{"n_kv_head": 4, "tie_embeddings": false, "warmup_steps": 260, "doc_mask": true}
Each number is 128 + 24 x the weight over the matrix's rms, rounded and kept within 0 to 255. Layers, rows and columns count from 0. Numbers have three digits each.

# layer 5 MLP down (transposed), 2048x512, rms 0.0519, rows 1849-1920, columns 128-191
161117142157139132106111112095120113124168133134080092132122126096133170122114081186146110107104093156119108075152154126121120183128126142129162110103120128142109144164123151119121115123121128
110156116104153075115112159099141071133155118122094098173135163107103124144136121104106131121100104106124093078153098126114122125127156108101175122126119104166134146112085145111069085120146167
147158147134104140164123150119114109095132150088098114121119112137107128095179114130130128158143093153139113161120143100171132125136136118108121144128116163080110125104110139154161160157120165
115132110083112135079051121133109120146080114105136168150136176162102148136136128146098146155111128147131091142141083142155141128099134161138087137143138165100164123123168098160132125101151156
084150088139129123144133111102133140163111120130070082116105155129152127121149120146114147136142139131130154134134101129108125140165100111112132138118116124119037160143107132157157133112124171
117140147130125121110081160099135133108153137106128127134142133156116120103179131096103154125132149142103159162143140115127159116100131146127146076081104099143113138176134128139142156121129146
150094104088126125085121115091136140138071096136138114113096123130145123144173170127148146111123133140170121112123100164139141140143125144125125150116135121114158118145145142163149096087129090
128121123122130143143139141114150169112110139129153104121148147129159141106127061145178145102139078107165166134158085151133114119110119129093137120112180122119146152144126148122122115155111107
135138120101140134154144108129153124114118124152143106138124151130145159135128125156149102124087097093143109114158130101090131132118171153140151116132118097118155144122147119095104100118098135
123126089117139131117113107138136157097089131156136117139133135137154087105170127134151125126160146146121108137119136129119129112115091114136127126132101158148122133094101123120152117148141133
130100165129159133185178146092127148147146173125080123112147179137116144148112092152110098164100104136168143104124154136100111100126128152100176137157121141136139133202100098107119120132118156
129110151144116153134172086141110132141141161092135118096126124109146130158145146100093128165109139116108100103144141103090096111142111109122147070125099113171144118112138112130140184137130167
141116125134110124114118131139087104170145138137137112124130136102085134106122120126153159090144130135121142126119150081110126138141142125084137094145151125133121097153126119110142112157118185
094187145117123130089132125144120110145114136153127081113087124135142130095149144142140126130132109131117105100126121123137132113146153123086100144146140153165117125079105112095112142136149123
117130151118117134170090069123125131142129086122132115125151137119142127085079140171130149099155129112167110163123148151110084126123143143090111112131118136118177118127113137185122153132110100
175119162105094124158107059115131116121139127119102100103128146136149128130156131112121134107152113130106122123138120165116147136120134113106118143133133082157141139121114145111131141080134124
135133110167137120095099116152130132130112108140124108113169119086123149149099131094150116107143111103075148112103125123137133070124091135131118131098119112152124136117161097084109105103115073
144144118094118141125157118110132143157152139136113185165123126133089117123108133101130155124136138147153154118104105107123132127121126108091191109126149093118137126105155113127130134129095121
133155146098145166140130137103123099083112103150115106101157126099084128138120102138164119129180119117149158123135146146128143190108141099129109065118145156126106150155118130120111160103114185
092157138130162136154128150160128111094101129149116108122115160158130064123133140140141102156126115171105126112090125099106143148127150144137103153153092103134120148111092118137113163061122111
100138122158100103120099144127095155116143110143108132157118131113109109131128127108132129112122120107161113100110137087118150117116129092110104122156161161130102103160101240127108153131139122
159160141105123134093144105129110150124156093108138138127125175145065136140172126099100135129110089123130121143119129161129155124123100101127114113161111184154167118159141119107099136113150116
162179125127112137168104047117116134156181154151165133097179147117065077141085147136102148100107138128086124135119151127134155104119162138148116121132113143143144142107140141154137118107110164
168110181195126148114085174150108135169164110134065124145133110093143116138124121146143160154146132129089146128120172159107128094128155151149138122137147104141139113066132152116095156122137102
085151138170132139117106105123136151178127169116104112133131149113164093122160154167133101125116125107146135146101120119129136158148137125128126178123114127096087129059125124128129127152134100
143159154137126151133076086085143120129135188131127103128115163106120125096134106162125142115153119153130118121116111142152131172103105182140119121092136132159091096113085103150160098115106115
102147136144097167093132176148130121136117159117130110104140119155129080075088080114127124170121104111169163131148130153119165103082114122111107089142145082119127150090103146112117104130120099
104169164124129127116101089094147142137123157142130144144140145133145153149140109105096124127180140153148141140110130116106157102111140159119115114105145114141113099151148120147117126148129104
125130139108128110149122109151059159133107115147118180136116122169103119121121145140093123126154134114142117120069167083116098166119151161135137145125132149166135087108116131138115106137086105
150143118101119122169132104171069105167109120112122098121094128135109162110119133152146132157118131143143156129112075131144130097113118111131158135077140075132124143115095103104150142114143130
166121127151150116123109160088134161135122114089110132118157106094151164058141073172093116113128105088128105126145109167130101154156177107091135117144166128137129176145130165134113117144125147
147107117116119171159140127106130102104135164108154094137113096105128134121086163088122161168106106113118137156133122130128132184114135093131102127104115116162149130179160073138141159140132159
126070062158130097151171106072101113112118116140116123141089148138159143116159135120131090138080145117176110148127114147127100074111123156154134149099148113131131128143098153147119129094133108
069157129148076102182181178164130125135125080152106122109096149138118139136134089142160117071109120140182114107129111102089125119181151073120108151155154143130139145138164143111122130140112149
113095100100118107119171204128141087104102137100150159130173096115082138167117136156140125109133150107139120111080184156115089133131142099080139127106174173152099150145112116152166145097136149
114154075096102098080126102102138132123152114167113108098101111097118130140137111128155134135112118109156097121116106162205153103127137123130168129139104103107081154140142184093081145115111152
133150100134137143158088110129127135104136122148095107097102144132092122112109171089081127118109104125138136132115096125116139164111138070143090127111107168115134155134131131165144147104101120
159099140108127146171125161122150134111131133159124123144140156141144135124091143119155116115178120106186104147149123117125139173142152125131118145152140111144123120133130135114158150147120110
161137115142092112106096120118117116098089127114123105139081148158144148161123115154096117118148157135182129159141130145140110146148147116151139155087120163135124100152093118121097131140103118
127169135128140109179161189112131165122137075157104141136159130126118156147149137119145116119173143121142141102118107141143146101111121091116101120102094165129104111075137121155128127106133099
183102121154134165157123176127148100133105082105151098114149135143098147121091101133106115072163105135165143104130137104087124180166140124124115173089119116154118149088125092110114141163120130
096102137100174109165103117133129138144126106098117108094126150170098089135146164152144175085140123198131136098128106117154125106141123141117109139126151096108137125116141129147103099149138077
134127170142084109130143137106107115139128078129121135127087133149128106120127122116146099148152147149113117140119113098116127146131111154133132142110161135050108120127104128126106113132156140
164111134075116123108074117179142106125091136105134143131108094161098130144152174115147133086104123077124107174138104112123081134089126166111155123131097117134111116102137144155098178120115124
119122170154119119117133080113078144098110111134123125133106117086139174111118138137104132119134068153091114079124136091104140080136152134126113137140098101117121157138129117136122171140128124
147094109123102136095129129121138103140132128132137158123157166163117125192126089095137167117152123120128151103116144134098152120146131112114130131173153122130110120099093127114118079115128108
159118116107117138139137123161165152153212127132096162138102115204119109094137139119103163100100089127106133141143117141112134089170113122155139143139124102131107105124131132158133139171157168
134133108114103135143136089149104110133141161131172163124121114102156142142111141116105141130116174122109115141111151125132139118126117117150130139070126133161146100122121122125129112116133077
131108129138119115150147190128140097124116103104134123146146143139104115140080128115128127131148107076131116140161122105141129134136130141171167092096099132116117105117121130097144140131150124
098108103131160116150150091095130156152127142134155149124118129121134153130125108105141136129094089077122105156120133126107095107163132114124101155135128145164128122131114130132145148133083127
113146126095144124119141134159119109136144136135131116102092103128109124111106112189159125140142134143111107105136137086120122072165111117152109078126086141172156098138115169078102122097149115
123142122171109131136152152136107117123166139136106167101151128141162108124083105167129117166146136123091143097118147081123160099138146096099142107135110106108184135116145134153119130145160076
169133111129108115121135117129127149091120146101135160123122146130154102157148180160082170157130153194109154101136146111085135113121152150140160091133100084124146109124110155164177089164140093
124180149142127128134129120121128129129121132106111125163127120117132129142123160147122102128078153123123154155113129112155127098134120148077119141112110129118163156159151115156150102104123104
077119112108149176146091081100190149175165136127137132129125131110076153097148133140111126082131150124126125118138104156136120071154103142167090068117132130148194152143122153141103149124125179
130099078155129137145161111159122160113185153146122164125145131115112173179120156152145110141142122115190101116145132145132146169146134103162100131135123094131132138107115100133145130137095184
142097125159103159105108150143154128127159147142144166111123078112104153146101111091097147140136149141120153113157146113155179132160111109128139101095144166112129122159121161110114177131131107
074130148111159137143130114152151118121105180139089109080109117141185097142130078135143141105131135140153080143137122101120161172131136116148122161129082136077146149118076101118105140120105134
165118127155132124141163184127114123124099154110150187128174166129110108131163109126174111155140120169136109108146155117106181138140120150108166090098098176142170131108105123111093148163109103
091159163155145092139137121114153137109153137161123139105140129154146153113156174123136172108152133077102115181126130158105130117094118145167145131145096161102140129108126113152124158147155131
139155115145162151099104136140135104140093152174156164094126144151149126159101116104119146098168097092148145113124129120110138120118168142120131076113163131138104105122109122110122122151118082
143196177156174090124120169110094069151123146130138134150155169112103146162135127125149059168112129106135126172160169121136117118111170117121143086115115133099128113101087118114098140143100103
136115140130136114127134157102142117173157156134146130100153151104152104132116138136076134113152131140138168129131137142098186138108173133114187136123185143156108104104132126118130110109127080
136079108136149116139122088145122086111144111142122140120120130149159115150144155135154085133115199104156082125141123151143120144147107139134097133112088146161151118164142114124141136160129166
108124169131127072179086112142119096123165128096129131144104120145157131172129117182087159094123117141150123105106109139078115111116113121146115113114140172112161130094126104139120140120155077
151077155114109109146117145108114137138139095112114152119144189104161153199112124103127100120139132077173136130142135112124092160174150145128158150146155123136138112155110125135148124084154134
118167127162114183118097173185117117107123163125134145131082160118102142093111062122117095152126161123132103101135111166124141133109115145133157176144111133130143170118169118127119106133116119
097161123090142118138156116090124138108103132145128145127082117115175123156172125113106112174139120130151103131116119148127087134185083068139178136109119124116154148088118143119110141128136147
126149118123117138152160121159148081084138113121150085106148131142098148184099109098153154149122122140116114119144136140124108127173156153113103151114151128151064135136133153073114128128130155
130107091109141142141130156152153170104129131123116138106143103112100119136137126137151119168114125120128097117129135090126140158096138165119158149137116096103113079120153100143112125151166152
130122174139097136101112157160153158136132151114123158151088071101125123083115151123132160077127129125145115133113101108135167126129134180153119147158133144114120122124089147116120115149113114
111119145129105152112148171083099114109090128138107109133148078107131138133130178111096097133129101138115108162140178108140091105148101118122104106092145150119146111113155149112085126167135118
# layer 5 MLP gate, 2048x512, rms 0.0554, rows 1850-1920, columns 128-191
140107121085119120119129133121130109096115107096138136152096118133091077128096123119109127135123110124125124118113137099135118131100223149148116110130134107103126139148078130096112140126124075
084130171146123140095140138120112105123114155120130136128134143187127171128143113151099134138079139135162106157078152120121139132112136113091100131117123130146162097136104073143127125125114101
127166120161152128139120100128140105115104093124104143129149108142120092127128108168102143118150070144154139123140151117115131153116135116106115136116145125091110111162124109104122173110115150
146124150092166118138122142137085125078084142108124123097105125153103152095123142143105135105099134145091096127142146109158143094096140150146177159135123091156146126135090119147133100131134113
198119112124128151183123103156092161174148126112147100115167120161141125142123105162120150118129096128098078125132129123111143106146140131195128152113116150128112166124106134136096095128101129
139127132161146181144141113121123135137120128102105144163152154152128119128075106122128135120118086143132111160133116149112074133128118140125135131147111133139137145086148071093137132112123130
111138130099141114137102111133133108080110164130148135136147126124119109126130166203128176122137118147143126145123151183141148099092115116119115184115132144120113141126141119152090112102126186
119099141136154104126118127198132124132112133117122109153152143125104165116143132115110141137098122109119158155117139139145121111079126081148147141108122104103091086134179122132104132157123147
082144130142157111126112121141148099133142162114134139099123112127122113114124130185122169137099130142140147141148148154125146133142152120126124155148118122133149113104110123101121160136135107
133123130127107133131095142147109119142131085134134125115141127154125090156189161115130113129120137190139119155103129140115192135116128111160134126134139130190145155161157141087144121139140111
103121098121093107100115102105099164135095172151125088094104118112145132120158131140126082086109089162148134117134167120143116160137105160101116156122176102147116160135137116076157142129114157
121144148144130121129150075108138117114149141145123144140088178103127128148175149143115142115111097116115122110147094122175183134132114137142131190155121117090151114132153103182109114100143102
119160119119178116085093134162136119156123134094123133149133094102161071138125129163132137171114120154110114161111121176138109133150137150137132132125107129110110160091098097117106183193126085
130161125128153123119122153129139136134187144132115134107104103134105108117130117107123131115131139102102105125138100182106107142118113118128135137103144109100091173158126117104086092101100161
138122147163161114112102119132114129149129180098143121128140155153126126145131075147113126128124145131173141148135115111121142145113137127124102149066133149139138126146124136110181134141126139
101149159153112148116090125110116097089132143154107163140133110134107100120145145146135087095143130121130121137138166131155176082130091134118125156119151188154142091154127147110148126129182113
095109118147122093119118135094083182187112167105176110084149107128122130105099147128157134198149110078097126112117144131135122118118137156119130130132128113130096137114109135161104160119164156
152169114116140135130137111117149170130098137162120140133155115112129100118111115100120122128135145149113158146143112152100146175100128143182105145162107140108101128112154128156133157151156119
116118147133146054093089090138094132143127162151072162122128106125122143126111109116164178111127109108108097156120136147113117169074154117112130165134161150156153119125148159111108143146128094
114137128107126100125093116162105112131100113127125093133067164151095129104108117096117142134130139139130115102131145136089107152138078124111126145123147140150143094101145073157161096159134151
114129112159069163062119104105104132129120136127140163090115121141121096134166114157138179149122122145139148106155145143144060128108122081147116116197131148115141142125104105137131159115130058
111090129104137139102136152135128106096118129126179144144128146143146104140103148146131127133093156135152135148093121110114131120107123140136160136119093083099143134154111134091130117118150125
132163151051131094078123092119089146193168131151148084085142078155141131179107100150130104107168113168146084145158092118150144135157107118142118143087144202134130156148140137100179150146102099
109118092152151131130129108134152129120134091141112078086099151158152131103144126124049122134114147130143149099132107136123100100108130171095089116096093106147128116143128135122103123129112117
133131124185122111115126121112100104132134131155098113098146141102092123123121124155137133117163147135116108081154143130154109113116090164084082193166175123095087135063125129167097163099163108
161114122132129131114091129172140131170098103085164126112133121132149127138095111136143143126097092131142166128110133088151146139108149145135121144095133133117133120183111113091113087112160149
106105115106143143149146036081170113111116143133150093113155143131148108094097134152128112175102121127138104161165153105144063124146119122110144103186126111146119127136083149090124124125176112
087123141168146149169134138099107153128127132121154171164143141095129125127121109164155151155094125107111152105091199076129124131144145112101137178085142097146124113102124166172097112094130108
124135144105070136122123116108130143166197130154168131114122112172122143104128125125126119129115158172127124160130114100103102148089115126163129127129122117179106124109137124102132115141137131
122075102140100070112125146141118112147117109178156106110115159138142111131122176102181118108101144119132148127129160144134144116129134092200089140122113133124127112151079116141127173155154092
146092158142109129122140143152147149151158144107122118081116100135133117137056142131137148117100145144121121134160121154165174107130127100114118114115139142127106093156091136170105105087106119
126119108143122151121114121109122143106078146160116165143138112104120155126177136083065140134142140101105124112121133146082145158130137113083144114120116105108170120141112133176116113122130155
157121127150162126111162125108102123134142120120117126127082150134100159131121171135137143129099102092129133138122119135158108106042155100139139150110090123159099096124123071112146136125107154
172116095145086105154149131134149133120098139103160105120186143144103107142165103133141135132123168118146110126159132097134160159095183156150165103147173161137113125066137132108148117117091133
144131161140166129136115117131122152114147104151108107124108138125119123120132145163158118093152108117104097147066126109109138138166155138142130093128109150109113125155108149158101096132145124
115101151153109110122115116137133139120120090101113123146122073129123134120143137109107117128116159144085100164119112135119137112114159150163104091143129129141156112129136170094156140128125112
092142096131113128126139134109108138106119127145121114156155107108137131148096134126127122108124114116090125142136116095180128125133139127133141076149178116190125121114148108108088119118118126
156094171123110126125116109122109102142160118083128105139139131094126147164127089138135116108124093127132126120152139132150107143112101110137173122069120099146102105143131129107157117118088129
153119116141132135158071135191111142165117129122110153111125127104164117149137110079131133069113115121129115121139161073091172089138116104150122202096080189153122098116162131149133072114124115
094090124115125089122126100141142149094156155172147116080151159121138130114129119064140102117097161127141118125124156136128093161122112118100104105107131119111119117121108115103123095122112112
131164108163090122150109117107166100152094146130157115102149115116115132108126133155115127139107085157133172158151146125124122147102112117114120105127141089137151179126133169104123070113158085
142138143144113123125114116106130132143112082119158120143102109174134109114115169144143140136131148115118138127105150125062138159144130107178102128123143166084154118139175126134135103109169117
118160092103109139125132140160179158119155122086135132117122133110110121104122136118086128124122146099115161114141159115105124138110136135140122170132117118101135114134113098105131129116102097
142163127137096135154093095138096122181085108150136094110119127082155153125141145157115148167117152115111148138183119143161122110192160145092159138125172086105113141146126090113072121143119130
114123148117151148128123120142080109103130110098118147129116079134123099111151122139113120119108105119174145124133175112132142119105121116118165099164131108137130128120099143097132144147086084
161143112137133134114121107129165138158110132110139161068125125149098111154160131158159135158137163134162113093143139193109128094126117104115123145184147073134111166129135155162110122117153136
152120132102132114129164117113163143117120119133140144102113172089143157140152142143151167120097107144117133120130151140113154098120098170129169113094147144183086133116147109124143112097155156
116125116137140080163159158165100166159105121138121118162113096157122155150111137150097175146141105124167106134145127123169142148107111091139122152132128105110145136113151133142097165143080068
092123136101109123163129110135152120102142131119118140147165133080110152163146129152112124151104159065123147060122103131109164157105114132145092132107100160138121129132125151146127115091136143
139127116150115125100139131202127139154097164146121120128154143174146138109171116107099118143127205133155144129197134199113116111150059110104101129158100125076162133114132133142139186141152076
166136094088165129142096118180126147132153128136153103119121116096100115106116110157104132116132129099192093128106150138105120132153124164089098152133126111139098135116117120134132116093117170
118191190131111130143191058135184121141126143149107172142134115130106080131101119125132134101126110148144096143132124144096139099135156088098119171149145114156197113099142117172123127120157140
126123107114101120142151134161105141129126117134105086156097133140110148135107095122121112123098111143158110106122101144111097146138138129124111161121136137111132124144104141115145122110102136
098177132131145175096089117116129114123152117135089161112117125130126116142111104181100114098121085104152139105149126107137151100136108155122092135100112157142147132145146128128102118125093126
159154120117139175109107135094138136132167153111101118159118146119112105135136146158158128160144162114123139130130118134161084127107121129137149144136135169121134128120121143125124121142112129
136128071080101121126151151130083105084137120177122113135120115115126119124109130152120138164144152138142129103103140140107130164136127127105169118101098124100096140106098173123156155146129137
117097141082143179096131149089147136109122117127123121145121092132129122090089118105157139112096095110153135136147111100101163154083172148129123094079140155160166127113168122110161103161099123
110128097103067157085136125101094118079172136143122149130126123142133137126140110133104109176125160103166130139116109132135125124106107122155114119132108129160115130152099106176098144128150150
124152115144125136135160095151131180163111182136126118147103136132118112114105097164131138126103115090132122157118137143123108118179154116147123114138067128140142146126123125116157154109158114
160136127123120130078106094107092146123140151146124141087121126137126180132090114177113155142178173097141095108107129113083174129105133152118124104178115115104081121121118143133136093055081118
094096084140139110138092108144116146126157103124096121078117141161132130133113112108141144092143133142108116095145102104148146100094169093122116141127067125154132119148147101128100159147140112
150110131168092081143110094164150132149113156099132114126167155116160128082079132143122126116103112132138101138142147095127122149081099123127122108154133122179158128106102160128134126134160145
111178094132171137148192091104124130148124104101118144119127162137091127167115147169127168123132135127146126110148131137133119115153134089133070177127131103132102098119182100119124139104096090
142104115132094074104143126095130118120138086139160093104138142118119139111131151168129136127108097110140137107088116144178122101134117113120134116118106114121119108098123133141120108146132092
121078118146088095143131116097134142141103139133122102125158101072101098126105136206129113142097135138143127124118080132141132159147138125088107114084145133114110131133138110166066155087128140
124156159127067103104128153096100137123108128116109121103127100124133145108122121107149094123147160132123117112132131076093111142135133103165130121129126139129145134116147124090157155116150087
144120140108163100100092137132152092141112146137071152151140135102127122094148049123158109139107143089116195119095143133111095143156082126147076118135107089134134142101111138082106140117084125
131113140111126109128093099125132114113156131161120141099112147116129096102121118105126136165125183118107170134167135101144119135172169122106091160125091138160120102107140096138088099156132093
100124134105136102163135103122118127169151147175186115133122112122134113118131146091126085137137123141130133148107133117126142129136089132145110131113149164145171134144124181146157159151128122
125153121153128149103125119163150155112153112082084120144142104146108118133154174121133175156138149134119088134120151129113100134172135142149174123089095140120094107115119131144167156121111149
138164139135162119134143154101069106097121147139119113165117108080123128103097114154125149146147134144153121104139159138123119164095159147118123146181117119123142144133115128182113106135110134
# layer 5 MLP up, 2048x512, rms 0.0546, rows 1850-1920, columns 128-191
126160122144151100133149084133158100143167131125120133129111179094113137102135118149135124111169107149134152133114145137157080144126118163141156132153113090038139111113151099156143154133124140
128155128120190147133133121098129112134090120136129118126141115115136147169102119131122157081164135139130143136109128138122091138148111088128130167179169155171140139174150094104146130098120097
088139163089172151091138101088113148094127126128126162102137147138120130099099139162150171121152169136090140133136138145109146113106111101111099127083155116146144130128048115181144177147140089
111154160108130165141066149114071101108123133126145106142127151144088113138159160142120173132113145115129081137128099157137132151092113162142127137116094131124134141095121080066145124112123173
141107137127121178109106133153091152157135120162152135126132125132162136124116146125104127140169129115112141110151160150127156135150147171104112163085117162115104137130135179122124096147132192
154130112110103156140105150170113137094149122108129102157131117152151102121112116138149114135154110110114143127115138125148141072102113140127136113118162176098123135135095130118091152165102137
139064139106147177143146142155137123138125167132160126136138128132157107136164128159113103098122168092136168100122108109123119130141112144142118105131112141114136124139124118130136106137119108
144132115159131160120157111133135081147147117091129091133135090125159137118092149147109128127113176097108149141121146142065113134111147122169142139101160105125086129107150117122154120113118140
122137160125139133130130142151173175165146102140117100092156109129171136145114121126167169165125125111138068158147174128151139142146140160143117139153136120156112143129123126113113155134143149
123101150116140094127127140088104121098147154135093101114151125134106169110105149099135101117132108129127193148104084088167137115152128148126135127139150128140162110101133124147141132110137155
149129130105081129100095118138085172110122116131142109092148078093148148140137149122117084066127148120126130173150146108103089134113153190135141110099140119128172146148091119107174139130102128
075117141115137118136139103124150138138131144177170163125060133122145062130169103143115149098085123159134145146117127113185125142114171084099119141137121133124132116153158107148118123143118144
114168161124121106132146164149111157097118159106133155115159161139110146157131117160110118121131166127143168096151168131125113126176112132129106097118107114127149157200098116150124141119093103
154108137131107096130156115175094137070115173135114099091096135089162077158125113147137152147134129164196124121151091110105100159134134149135122117119153131139124143122145159120137126123119162
113167103172151139116125093081103147107151127142103127087107117095136146148188128138108080113132151096159139111128153119122108114157143129134147106151144125183136100142152149117148083118140152
141138185155156097174149126127094129102110084120145154174113096100135140193106136122137146147123161109121131152110107126110088143070175125123112138099077132178163076128165071147118169129092103
152108172121163127131128162117115037139121122111126120128104100107131122135129108100118113130105111107138151147136142096100112125131144124069160152131160113128140135147128102110102117124121154
123127102107133159155151157152147108139137112094177160112141085077119095140088135154125167172103130096123117152147164091141165147168170104115086136137111150116147159140139148134090099160109136
122151137130109119150123133118131104102106078113143130130119142149174091134157118127121061114142173160154142123126092119129124110110130157097072176132146084108127104107132118144097124101126139
158152103146121087091109114108158121159150146082162173139152134149164117147135135115079117122086130168083100146107112105137164138141134138091158118146131155132135149097145174149142089108147117
165132114146153056162169156155128156137178112104143107170126121153127150114141140162117153120096124174137125142134136119074137155126101102131124120107155161135147140137163165103128124154106150
136126157132126143102102103161115092125111136176136138124097146096092109126136192104126132104116097134159149109139121157106112096104107153101155131106082112147114124117136118075172097118125125
107108120200103137115116125115101122082074130161102160157153124110109117096138140170110151113104094097119168123091146140151155096102197163154084108126137093134130093099142138129101105102223163
121101151093110110114113131111169130137093156153103100114081141138162111098141152156134073137102089118136131094090129180104089158130149132111095134114115084088164080114195099118118142099128129
113161122115124101165116111086120110137152133139154114127105140125087109155078114110133115148154115156093125131171112150101154095146161115122157073163137133112171161124119156131159109143165104
149105104155106140127112086114094142080148120066104145145140124141105127120135088132124156140127144150118104132144149158152098126125171102114162102169129138149106123061102152144102133172148113
109120083146093157150145163136112128108127120096147114139136124119111121108153140192123166142079150109132150135087107136112113140133124095139108121125095128133086120171135145107104123121139143
117110158117098153158132129134130102137142126144152128136135166113128184134103113174095131091140130122141131106091124108114103144126128145144098116170137160100138098130158107140120150111153084
169125165127129108125131146133124137100127099090109151149108153111153144103110161118122127082156098150137146137116107158148113181087138145134145090144148113128118150110127107131090126153088148
122108199159117159159156137190126101090111093107097127150104103104116164104089120095139151113129059130103115124107182140160111141104088165141118106131151158152091109098117124135131087120151156
103112141119185136153146120095125092066119172169119124125087125072144152119082174124127118102131108120136143139134152127077103130120127116137112142133106114117152171150116130110150145092102125
140107094133146127140175150092125131145118100131137143138157145155139110116142080077132124116123124180126100129124143105118152194093113137151091119151148119165126145102149109119140163141107142
086139150139094119131115130113150138125106163097172148112135174111137096091123156146110140157154153131119182133128109126139142092088143078119116108146133114139164128139108122148096156147140060
132147166163113088151154147110130152176168121106112141108130103111148167113103136152110144138117101162147126132155091151112117134122127105133137118110097133097105112138193166184098129142138156
146134135131159162147104140066106136119156139128118158110105119120101127100112171154086169131115132124133080166120169083144130147124120147137155147135148179125174154096071117090124103110108137
125135121109180116205169152150119100093144158103152134131136127116113129121107160125120152144160118114089137122105147127111139120126125201117099137147129106116118178102094085113150148128091104
147088121113103115113105135114132113170124085133094122115132113129131101129123147110122116133104095091135119144147146170115114135126116127073120126150100114109157153088106132141145124127117106
140127124150161125128118135090100112116126125116066093153102150118084125086140075158130162154144131201192104119137127118107128172145153124123136126103120065113125139118113087107149124139110124
185105094148104117125106129131112115133123116112148148119118137122133099113095130122127137184120129122133117153149131117152083171157162164132118128141099128149180098171087099122078119172120140
132175099101161122167152151135085119134124108127156109136126108126102183146127139144131137143144129124155093121116151105147130129136115134121135147135140116127100121119125130152126153132144170
134133166136084154118103159143091141146122114117165126117077125154123109101159113131158094062128090148140123081148078093135151121112136090082130101108132130148135130136148097120136088133135159
096121120107086149128109150146124126126107149133138151123150162163120113154106149142152075105141089134158166105138120148146158109120102109182126140152133119141154151156074193161070154117141159
143078139121154166146147120163141144138119124093138114135130151124110123148103143116135125123117125090115094154157125128151094136099147161094145151127132137100081111142118090133101158116122094
142134144113072081147101135157132110159130103157127137110138132134085147113147127125146078147156120122094167083106094116173127118130139118124094124115126105114137090188147096139128140166133099
147124095107109090140144135183190136155082127155137158180116170115136150158110101133126137140113119125097126124128118117109134197073097140120131133133112060142159110127123124126130155138107129
180160115115164127146139122132140163138146171146100145133145129126109109128142147165085166118124123152066152104154090093167133101092115114108149120109071116117106144083075101129161118140120137
154134112124129111153157138172150101161128119092115121121142162165146126112115117145076075127114144133146121095137115156104130127162126166121101144140114118145152142160151152130146128113133137
115143141121139137120100134115090138126133123121132098105115131164103112154147143130126133136137157124086127124112091122179153117143140095148116148117113166148171125103124068054089117127126141
134132129126141077151123130127189107138092142124152167186128118120146146144116162161129112157122116109109112119113080129141129079079109122149133128156128141127144143167127156171126145123127135
128154140131166136160160119127130159115171137144093090145109127079155122098099112099134141191111112143168145163162167085145073130140130120134106147149128142123113131073162080122125105146159138
136159081105160139132107134140171152134129106147148115124172119117150149153157149127153094169100139095121120151124159144108140103131157152090089150123159146124162112109113129126085127096135144
117110086138100091111162144125090116124120142124095169155085125176109107127124150098127147131118098166093122153114131106114129133106141155147120058173093062109093127121164130125165136171116142
100151150144155136139082111158171148114127160100124101102145152152142152144110160137133113096118145114123143116123153149139108128135095149111134114121119131128169124153141110138145138101112138
135125164122123129089130170143147144091116147135130097143131148144146100121137097155140137157139120149137125108189109106086095110117059172119114107123147166088204126104134138134128124127129122
158109119157159153104160129137135115132133131102119125070103123111102136126122108153144125155133130142144127169128132128149142115116138104102095104175153067137127122131149118064161135158148136
116136099113135160126135133155095111126157071129129140122085135154120132140133191128149136121128118169144161096109110174101141163126157135089143115087093081065147109104108131149094156131161138
132114159090131125161098113139123121125126126149133138122078118116149167170158101102137133101107131090148119104158120118124085087092141139132156172129112150114143071160096141095091110133134090
146135133150106108152156130149123123111114149117127128144105122095136139123099148172130122123101088150134124137140108101153120166156142083143134132144122121090119118159141148118100158131146151
081132130103128146093112130154108101135135123142136112134177140126071115119166105150127158120130105096118080139083146129143143144116109104181071115104115179091123176126150126153171137141122122
139133111135145117156111068150150146121099108125126126164130159158113094172115154141121129162105107145138143156133160121153121186135108137121121090161143107143127160131132130099125137077168173
131117122141100144111171175113152155153133122076142132132158162155120146103164136147101143125133141156124147167162181148153076161128197135090121096159122161161142127164131094125146160099133096
109113074112115161142151134122099094116163134151153118137096149085113103135117122091110108136113123121116164165136165137078142138112143093123104121124131077137119123101076146114145123144076133
133160112090128136130125176117077068129104167155096136150132156183136107126103136119091127184168133144053122131094106140181127133143132131151145144097132159152167106138146123146113126150145117
107139105112119137167121151145135158117142137152143146132121068111125105116151141102146131129106153107098109120162124099128123094121129115146106096135110100109099122147165131088113090159126144
113137133117160145145156113137137136160179145126090122172130162154085151120136121155108143120124125132176108145168124122100146138164096102136144149136110139131085182092130154108132101147131169
096114103104121124121112140153182105093119094137138145112188133130128097155086162117146128111214155117133112114110098142092138145136074124135152089094117127121128139127113126166127123127125124
109131156169098102137155133115146114144104123132094118141134130106135089122183104134111128122098127131145134167103122179141145136137126073141143122121116064136152152171089114142109151134117071
129191118109118122127129149140150119162103125125164148134146121069086134115130132148142112117092096146125141140149135165144089101136140108151112108114109089137084131138126159097124152100188083
092103128150104144122142118102128130153146109087072129066089114118092129113131150158155065117127162086148123073137106122104142148165142111124128109126139130131138108163111170126138097077138135
140145104126122111114160120148116198134156081112119122178078141120089121115115111126125106129118090189182093171157093111128126127126111100165140105084139112098084131095138173091160076131140133
104126142122139169133127140135107078119157126088121112154123112092132140130113173138107135114158138090120133140135140122134118112115123133105139110152149150108153131151107130114148146133143111